Part of a small language model's weights: width 160.
Each number is 50 + 12 x the weight over its row's rms, rounded and kept within 0 to 99. Layers, rows and columns count from 0. The size before them is the row's rms in percent of the matrix's.

# layer 3 MLP up, 448x160, rms 0.117, rows 0-40, columns 80-159
097:22 71 59 63 53 56 49 46 58 48 46 53 49 56 56 53 51 61 46 44 49 63 29 46 46 75 25 59 56 39 56 42 54 59 44 48 41 36 62 48 70 42 44 29 38 44 59 38 50 42 65 38 32 52 60 58 68 45 45 41 43 91 70 51 46 34 50 58 55 53 43 65 64 37 41 52 33 32 57 44
101:90 43 58 49 48 48 58 46 44 69 36 54 45 54 44 54 56 50 55 39 43 51 46 34 38 34 39 60 54 53 64 63 58 48 33 49 64 55 51 44 53 53 56 49 59 30 43 66 62 38 38 62 46 62 20 56 48 39 62 48 43 48 24 63 51 57 72 57 56 41 25 43 45 48 37 57 35 40 45 40
107:65 54 39 65 61 51 37 30 59 53 62 34 41 56 54 65 40 40 29 60 60 50 42 55 45 42 49 66 41 43 45 65 58 88 25 53 45 61 50 49 57 47 37 46 55 28 83 63 71 80 46 51 45 36 65 62 52 45 72 46 63 44 40 56 58 56 38 58 61 47 29 45 65 53 55 56 30 57 42 40
105:61 23 79 68 42 39 50 45 59 57 59 44 41 53 34 66 51 51 37 70 72 56 50 75 39 71 44 23 53 39 69 43 56 35 52 50 46 37 47 43 44 42 43 51 52 56 49 42 49 28 49 53 61 17 60 44 84 47 76 39 46 51 43 41 48 45 39 26 55 54 48 46 47 57 28 43 44 60 41 46
089:52 42 39 42 65 42 58 35 55 67 53 41 49 68 61 37 54 70 35 39 48 39 33 49 46 49 56 67 45 71 36 61 34 41 47 66 41 56 55 38 32 58 38 46 40 27 52 38 54 40 58 51 46 59 56 51 76 51 53 63 31 53 44 41 61 43 37 46 61 51 54 56 72 31 48 31 62 41 53 48
094:48 53 54 56 30 55 58 61 50 60 57 69 21 63 45 48 49 54 45 72 47 56 50 47 61 51 56 72 70 25 78 58 69 55 58 39 51 63 59 66 22 39 49 49 41 54 49 57 77 55 58 45 55 45 60 52 26 65 52 31 58 29 45 47 57 62 57 47 40 42 35 49 62 50 52 58 53 36 63 53
106:79 39 60 51 76 53 47 68 49 58 44 49 69 49 70 43 77 49 63 49 57 33 55 32 35 45 36 56 48 44 40 38 49 50 59 59 22 42 53 50 62 34 44 41 51 24 60 38 57 46 32 51 49 65 66 57 57 56 44 80 48 46 54 51 49 60 25 63 51 15 37 27 49 55 39 51 50 28 47 36
097:39 43 40 64 65 35 55 55 49 45 42 52 46 31 46 61 55 45 44 51 48 47 51 57 47 48 49 52 54 20 54 30 43 41 50 44 61 54 32 38 61 66 72 54 29 43 34 68 62 31 36 66 60 54 71 48 35 26 66 40 58 47 75 50 52 44 47 63 45 32 44 71 48 48 68 62 34 28 31 39
099:35 60 54 34 46 47 50 55 46 53 32 52 63 39 51 48 41 47 23 47 48 29 43 33 27 37 60 51 46 63 57 41 44 55 43 53 35 25 31 63 44 72 39 53 28 36 27 52 49 43 65 44 27 46 49 51 70 54 53 42 43 48 52 77 57 28 59 77 73 63 57 63 51 45 40 60 43 58 51 35
095:43 45 39 36 28 44 59 44 51 42 28 66 29 63 69 48 41 68 61 61 55 69 33 35 41 47 54 42 43 51 49 75 52 23 35 40 58 54 36 74 63 54 50 64 46 53 45 49 49 44 83 47 58 45 55 44 57 42 72 75 48 58 56 45 22 58 29 55 61 57 52 47 25 60 56 55 32 47 43 59
102:65 64 46 61 33 53 64 60 41 66 42 45 51 49 52 63 56 34 61 52 62 66 35 55 43 49 50 59 67 41 49 40 58 43 54 59 59 49 44 44 39 42 48 44 30 43 69 40 38 47 48 39 38 58 58 46 41 43 43 43 68 45 41 80 53 80 49 51 35 46 48 48 42 82 39 23 40 21 69 41
104:58 68 58 50 34 56 62 55 36 54 42 56 38 54 58 67 50 60 52 45 35 48 58 47 33 61 65 60 59 61 54 51 30 47 49 03 42 38 50 53 37 52 73 70 59 48 55 55 40 55 57 31 61 63 51 55 55 63 41 72 44 62 49 37 57 66 42 54 58 57 33 47 50 58 38 47 42 41 52 80
094:36 45 47 66 46 60 48 38 55 63 57 38 44 23 33 81 66 41 57 65 37 28 21 57 42 50 48 49 27 60 43 60 38 56 71 54 46 48 40 56 29 54 56 70 50 60 72 69 55 54 53 40 32 40 50 44 40 77 48 59 55 49 45 45 64 60 38 21 23 57 42 43 52 49 51 39 43 41 44 58
098:51 71 42 41 51 54 56 50 70 53 52 65 55 55 51 51 59 41 66 55 46 43 46 43 45 68 63 54 31 54 43 45 63 57 41 51 43 36 44 40 55 47 69 51 63 55 66 66 37 82 46 67 42 29 69 52 54 34 59 37 66 51 61 60 53 56 43 52 60 62 52 47 53 56 53 46 55 54 60 34
095:42 59 52 53 45 55 27 60 61 39 17 50 39 30 45 65 43 34 60 53 53 56 43 66 54 48 36 57 40 44 42 33 64 70 47 43 44 76 42 41 59 51 47 40 55 64 45 60 52 49 49 53 57 40 51 44 48 52 67 25 50 40 59 62 61 51 47 50 60 47 60 55 35 51 52 56 50 51 44 54
097:45 64 17 41 62 48 45 64 53 45 54 64 54 45 47 41 43 45 49 46 26 55 49 36 27 49 36 40 68 43 63 24 54 46 54 36 29 43 59 70 34 39 26 51 63 51 39 58 39 34 33 45 77 29 26 61 58 52 26 66 49 37 60 39 55 39 58 40 40 32 42 66 54 36 37 56 59 59 36 53
100:37 50 50 63 59 60 49 39 47 61 61 56 51 44 31 55 47 68 58 50 45 36 36 64 61 56 48 65 43 61 29 46 34 64 67 58 52 67 64 63 60 44 35 59 61 29 20 51 48 55 44 50 41 36 53 34 73 59 45 43 36 47 18 50 54 55 65 52 26 51 37 30 48 71 66 49 58 54 37 63
106:43 33 51 36 59 46 43 35 75 50 50 43 47 40 62 46 45 46 55 62 58 45 49 57 60 43 40 49 61 58 56 52 46 41 45 63 33 40 33 65 60 66 40 57 68 44 35 71 71 39 68 23 69 56 42 56 49 54 33 37 56 47 82 58 42 79 43 42 56 41 35 48 74 60 47 61 53 43 54 71
103:49 40 38 31 31 51 74 39 63 55 77 46 36 40 29 74 50 48 40 59 55 29 44 44 72 47 51 71 43 64 60 49 66 43 57 53 67 46 64 46 60 44 31 42 22 26 56 47 54 65 81 55 48 37 57 64 42 59 44 37 25 54 41 43 43 49 70 48 35 45 39 46 51 54 33 59 62 46 37 70
102:62 40 57 44 44 80 33 26 46 56 52 62 50 57 50 44 49 64 54 34 29 50 45 51 45 68 57 52 48 69 51 40 61 72 55 55 59 42 39 43 36 55 49 36 47 64 51 49 58 41 53 55 47 36 54 59 37 62 21 74 49 38 55 56 33 55 63 43 36 50 37 59 65 49 65 48 47 47 50 67
105:66 60 43 47 53 29 46 54 37 46 56 45 38 37 65 41 45 45 57 40 42 42 46 67 45 58 77 33 53 54 35 30 73 55 59 36 55 53 73 55 52 57 33 66 41 52 57 53 71 62 21 43 50 32 47 76 37 61 64 55 60 60 71 69 48 55 76 53 68 69 27 53 63 53 53 45 49 37 64 59
090:41 57 53 54 51 54 57 55 46 49 70 52 53 41 41 38 57 67 55 43 39 50 34 53 48 56 41 69 48 54 61 39 42 40 60 47 26 52 40 47 52 50 62 50 37 29 47 41 54 51 42 27 60 48 79 42 60 51 58 52 85 60 43 43 75 58 54 64 44 42 36 66 58 49 26 60 61 68 44 50
105:52 47 45 44 65 40 55 36 39 44 53 23 58 49 64 58 63 74 36 54 40 46 43 42 31 71 58 55 27 70 45 49 66 79 59 38 46 41 48 48 41 47 50 37 32 68 55 28 52 50 65 64 46 45 78 81 43 48 39 43 52 47 57 21 71 43 43 50 65 52 46 49 56 22 56 36 47 65 44 56
099:59 47 69 53 52 38 51 38 49 25 68 35 46 34 46 68 59 36 38 67 43 25 64 19 55 45 35 60 61 58 48 70 34 64 44 35 60 23 48 63 46 34 44 59 53 24 65 71 43 30 39 49 59 52 45 44 42 44 32 38 44 24 42 49 41 64 57 61 39 53 47 30 33 43 47 65 45 62 56 57
098:38 51 34 71 32 40 37 58 60 61 34 44 65 45 28 48 65 54 55 72 47 50 51 42 24 49 37 55 77 48 51 50 69 46 73 30 49 63 46 57 34 59 44 61 66 32 42 62 35 43 46 58 35 41 54 51 80 27 44 58 52 57 55 43 54 47 40 47 47 40 58 58 46 61 63 33 47 45 57 51
093:55 51 45 41 47 51 49 58 43 36 49 42 46 46 47 52 36 54 62 47 90 48 42 61 49 37 32 40 36 55 47 70 59 65 70 21 48 43 70 27 53 55 50 52 46 30 45 60 38 83 55 45 48 55 25 30 45 67 49 42 34 50 44 50 66 45 76 47 54 43 65 54 42 52 40 43 47 52 51 61
098:59 57 58 40 39 44 69 41 36 17 66 44 58 53 37 40 59 50 51 56 51 73 56 74 40 38 43 40 50 69 60 46 59 78 47 47 61 50 43 46 59 37 48 22 42 55 44 55 49 58 54 56 63 54 57 59 63 57 39 58 49 55 40 53 44 60 65 64 40 59 39 70 69 51 36 55 51 51 50 37
108:51 74 60 33 36 35 76 48 59 52 32 44 50 67 38 46 51 51 36 43 22 56 36 29 52 48 23 56 52 36 30 40 60 82 61 31 61 60 50 54 46 54 64 79 51 47 49 32 42 45 60 34 60 48 48 29 52 46 55 45 41 56 43 52 36 51 41 48 49 62 58 52 51 39 48 35 59 75 64 62
099:68 44 52 46 59 50 52 64 47 28 45 68 41 46 54 55 28 45 64 31 52 20 50 49 54 54 28 58 66 43 51 57 77 26 63 64 48 64 40 56 36 37 38 69 33 58 41 39 59 32 78 50 36 38 34 46 39 61 60 59 54 32 38 37 44 49 54 40 49 55 58 72 55 59 52 64 63 51 47 42
108:37 51 64 19 33 67 58 49 32 52 38 51 62 47 59 58 50 44 54 48 46 42 51 47 60 68 54 36 47 55 55 48 54 47 56 40 34 64 59 45 62 57 47 59 58 74 61 42 49 26 36 47 32 43 50 46 82 65 52 42 47 52 35 33 48 69 65 44 60 16 26 55 48 58 49 42 50 54 55 59
094:35 40 69 36 58 45 32 64 54 54 54 39 51 51 43 34 54 49 57 42 42 57 39 64 51 37 63 44 58 50 50 49 24 53 65 47 67 24 50 35 45 49 42 42 36 61 56 44 54 59 20 24 43 39 56 74 48 44 59 39 60 60 56 39 54 35 55 60 26 44 57 54 48 50 40 36 58 38 59 45
108:60 42 62 44 38 61 53 59 61 29 56 64 31 55 51 65 50 50 29 46 74 48 45 53 41 52 53 56 23 67 47 48 49 58 46 34 58 52 91 62 66 59 38 41 54 44 44 57 47 54 48 47 53 49 56 49 49 46 46 55 75 40 42 79 46 59 44 53 51 57 58 53 88 53 49 51 38 54 59 26
091:50 48 49 45 03 64 38 29 36 59 60 28 42 43 49 76 65 43 50 45 58 46 46 42 62 66 28 43 71 64 72 61 72 46 19 54 46 50 53 35 31 61 29 42 47 50 78 59 46 58 39 53 41 50 51 49 66 54 59 50 64 40 40 50 54 42 62 43 43 56 59 43 17 39 45 47 74 39 45 48
096:25 36 41 57 50 33 50 54 45 50 52 76 23 49 46 56 72 60 30 53 57 55 53 70 40 43 62 52 75 46 57 44 41 55 44 51 41 59 60 55 53 53 33 65 56 77 48 68 48 40 43 48 59 62 60 43 61 53 54 67 34 50 59 24 59 38 33 32 41 45 73 42 56 35 34 41 39 63 54 49
110:40 64 25 43 52 56 56 55 39 54 49 14 55 54 65 59 42 63 64 57 61 34 66 46 48 44 42 40 51 50 47 73 55 39 82 53 73 65 33 53 41 69 64 53 42 39 34 47 73 68 55 58 38 67 40 38 42 39 71 39 33 43 50 36 57 54 42 55 49 45 38 52 44 45 31 55 67 40 63 45
086:27 29 48 35 53 76 34 43 66 47 39 51 31 54 42 44 60 60 36 37 59 61 43 58 35 27 69 74 54 49 62 64 44 40 45 45 41 31 49 47 60 49 39 39 45 63 62 49 42 56 45 55 43 60 68 44 55 42 39 74 62 48 35 29 55 62 55 59 39 81 59 49 47 52 53 48 66 31 61 36
096:38 54 42 49 62 40 64 54 52 50 33 46 46 32 39 37 52 46 32 39 54 56 61 17 70 43 63 43 38 28 57 55 47 58 54 40 44 55 63 36 56 49 45 45 46 66 52 45 45 37 60 59 52 53 67 60 41 55 50 60 49 29 51 64 36 87 56 61 51 40 47 56 76 54 52 36 47 32 74 73
106:58 48 56 38 76 61 54 62 50 47 72 15 23 43 53 50 46 43 61 42 54 43 28 56 34 66 70 41 58 56 52 46 51 26 45 63 64 53 57 41 51 59 58 59 54 43 43 52 61 27 51 58 52 50 37 23 57 27 43 26 40 57 44 32 61 31 67 53 45 51 46 71 50 59 45 56 38 48 37 57
098:67 26 29 68 60 55 46 52 31 39 59 46 63 50 33 66 44 51 67 41 39 58 34 44 51 47 54 42 68 53 36 38 44 28 54 52 84 52 33 56 55 40 49 66 63 61 50 58 73 49 52 55 52 53 40 29 56 43 82 47 44 43 58 53 83 46 60 66 85 35 80 45 44 56 55 55 39 54 71 54
091:76 52 63 47 70 49 73 36 45 58 75 43 63 49 26 59 31 64 59 41 64 47 50 45 48 58 54 42 48 35 61 46 56 62 62 78 54 70 46 61 61 40 56 68 49 49 58 32 51 76 35 61 48 53 43 43 46 46 52 30 50 71 49 41 44 54 43 50 46 50 39 44 51 70 62 55 59 51 41 39
099:50 56 38 54 66 63 71 30 54 48 62 49 49 46 42 56 43 65 62 53 30 38 60 45 74 12 59 52 49 32 50 32 51 61 48 44 53 43 43 37 48 55 50 57 55 58 57 57 48 51 71 61 42 27 36 74 45 56 45 66 66 51 38 60 32 54 48 56 69 50 32 52 46 29 27 40 49 30 53 58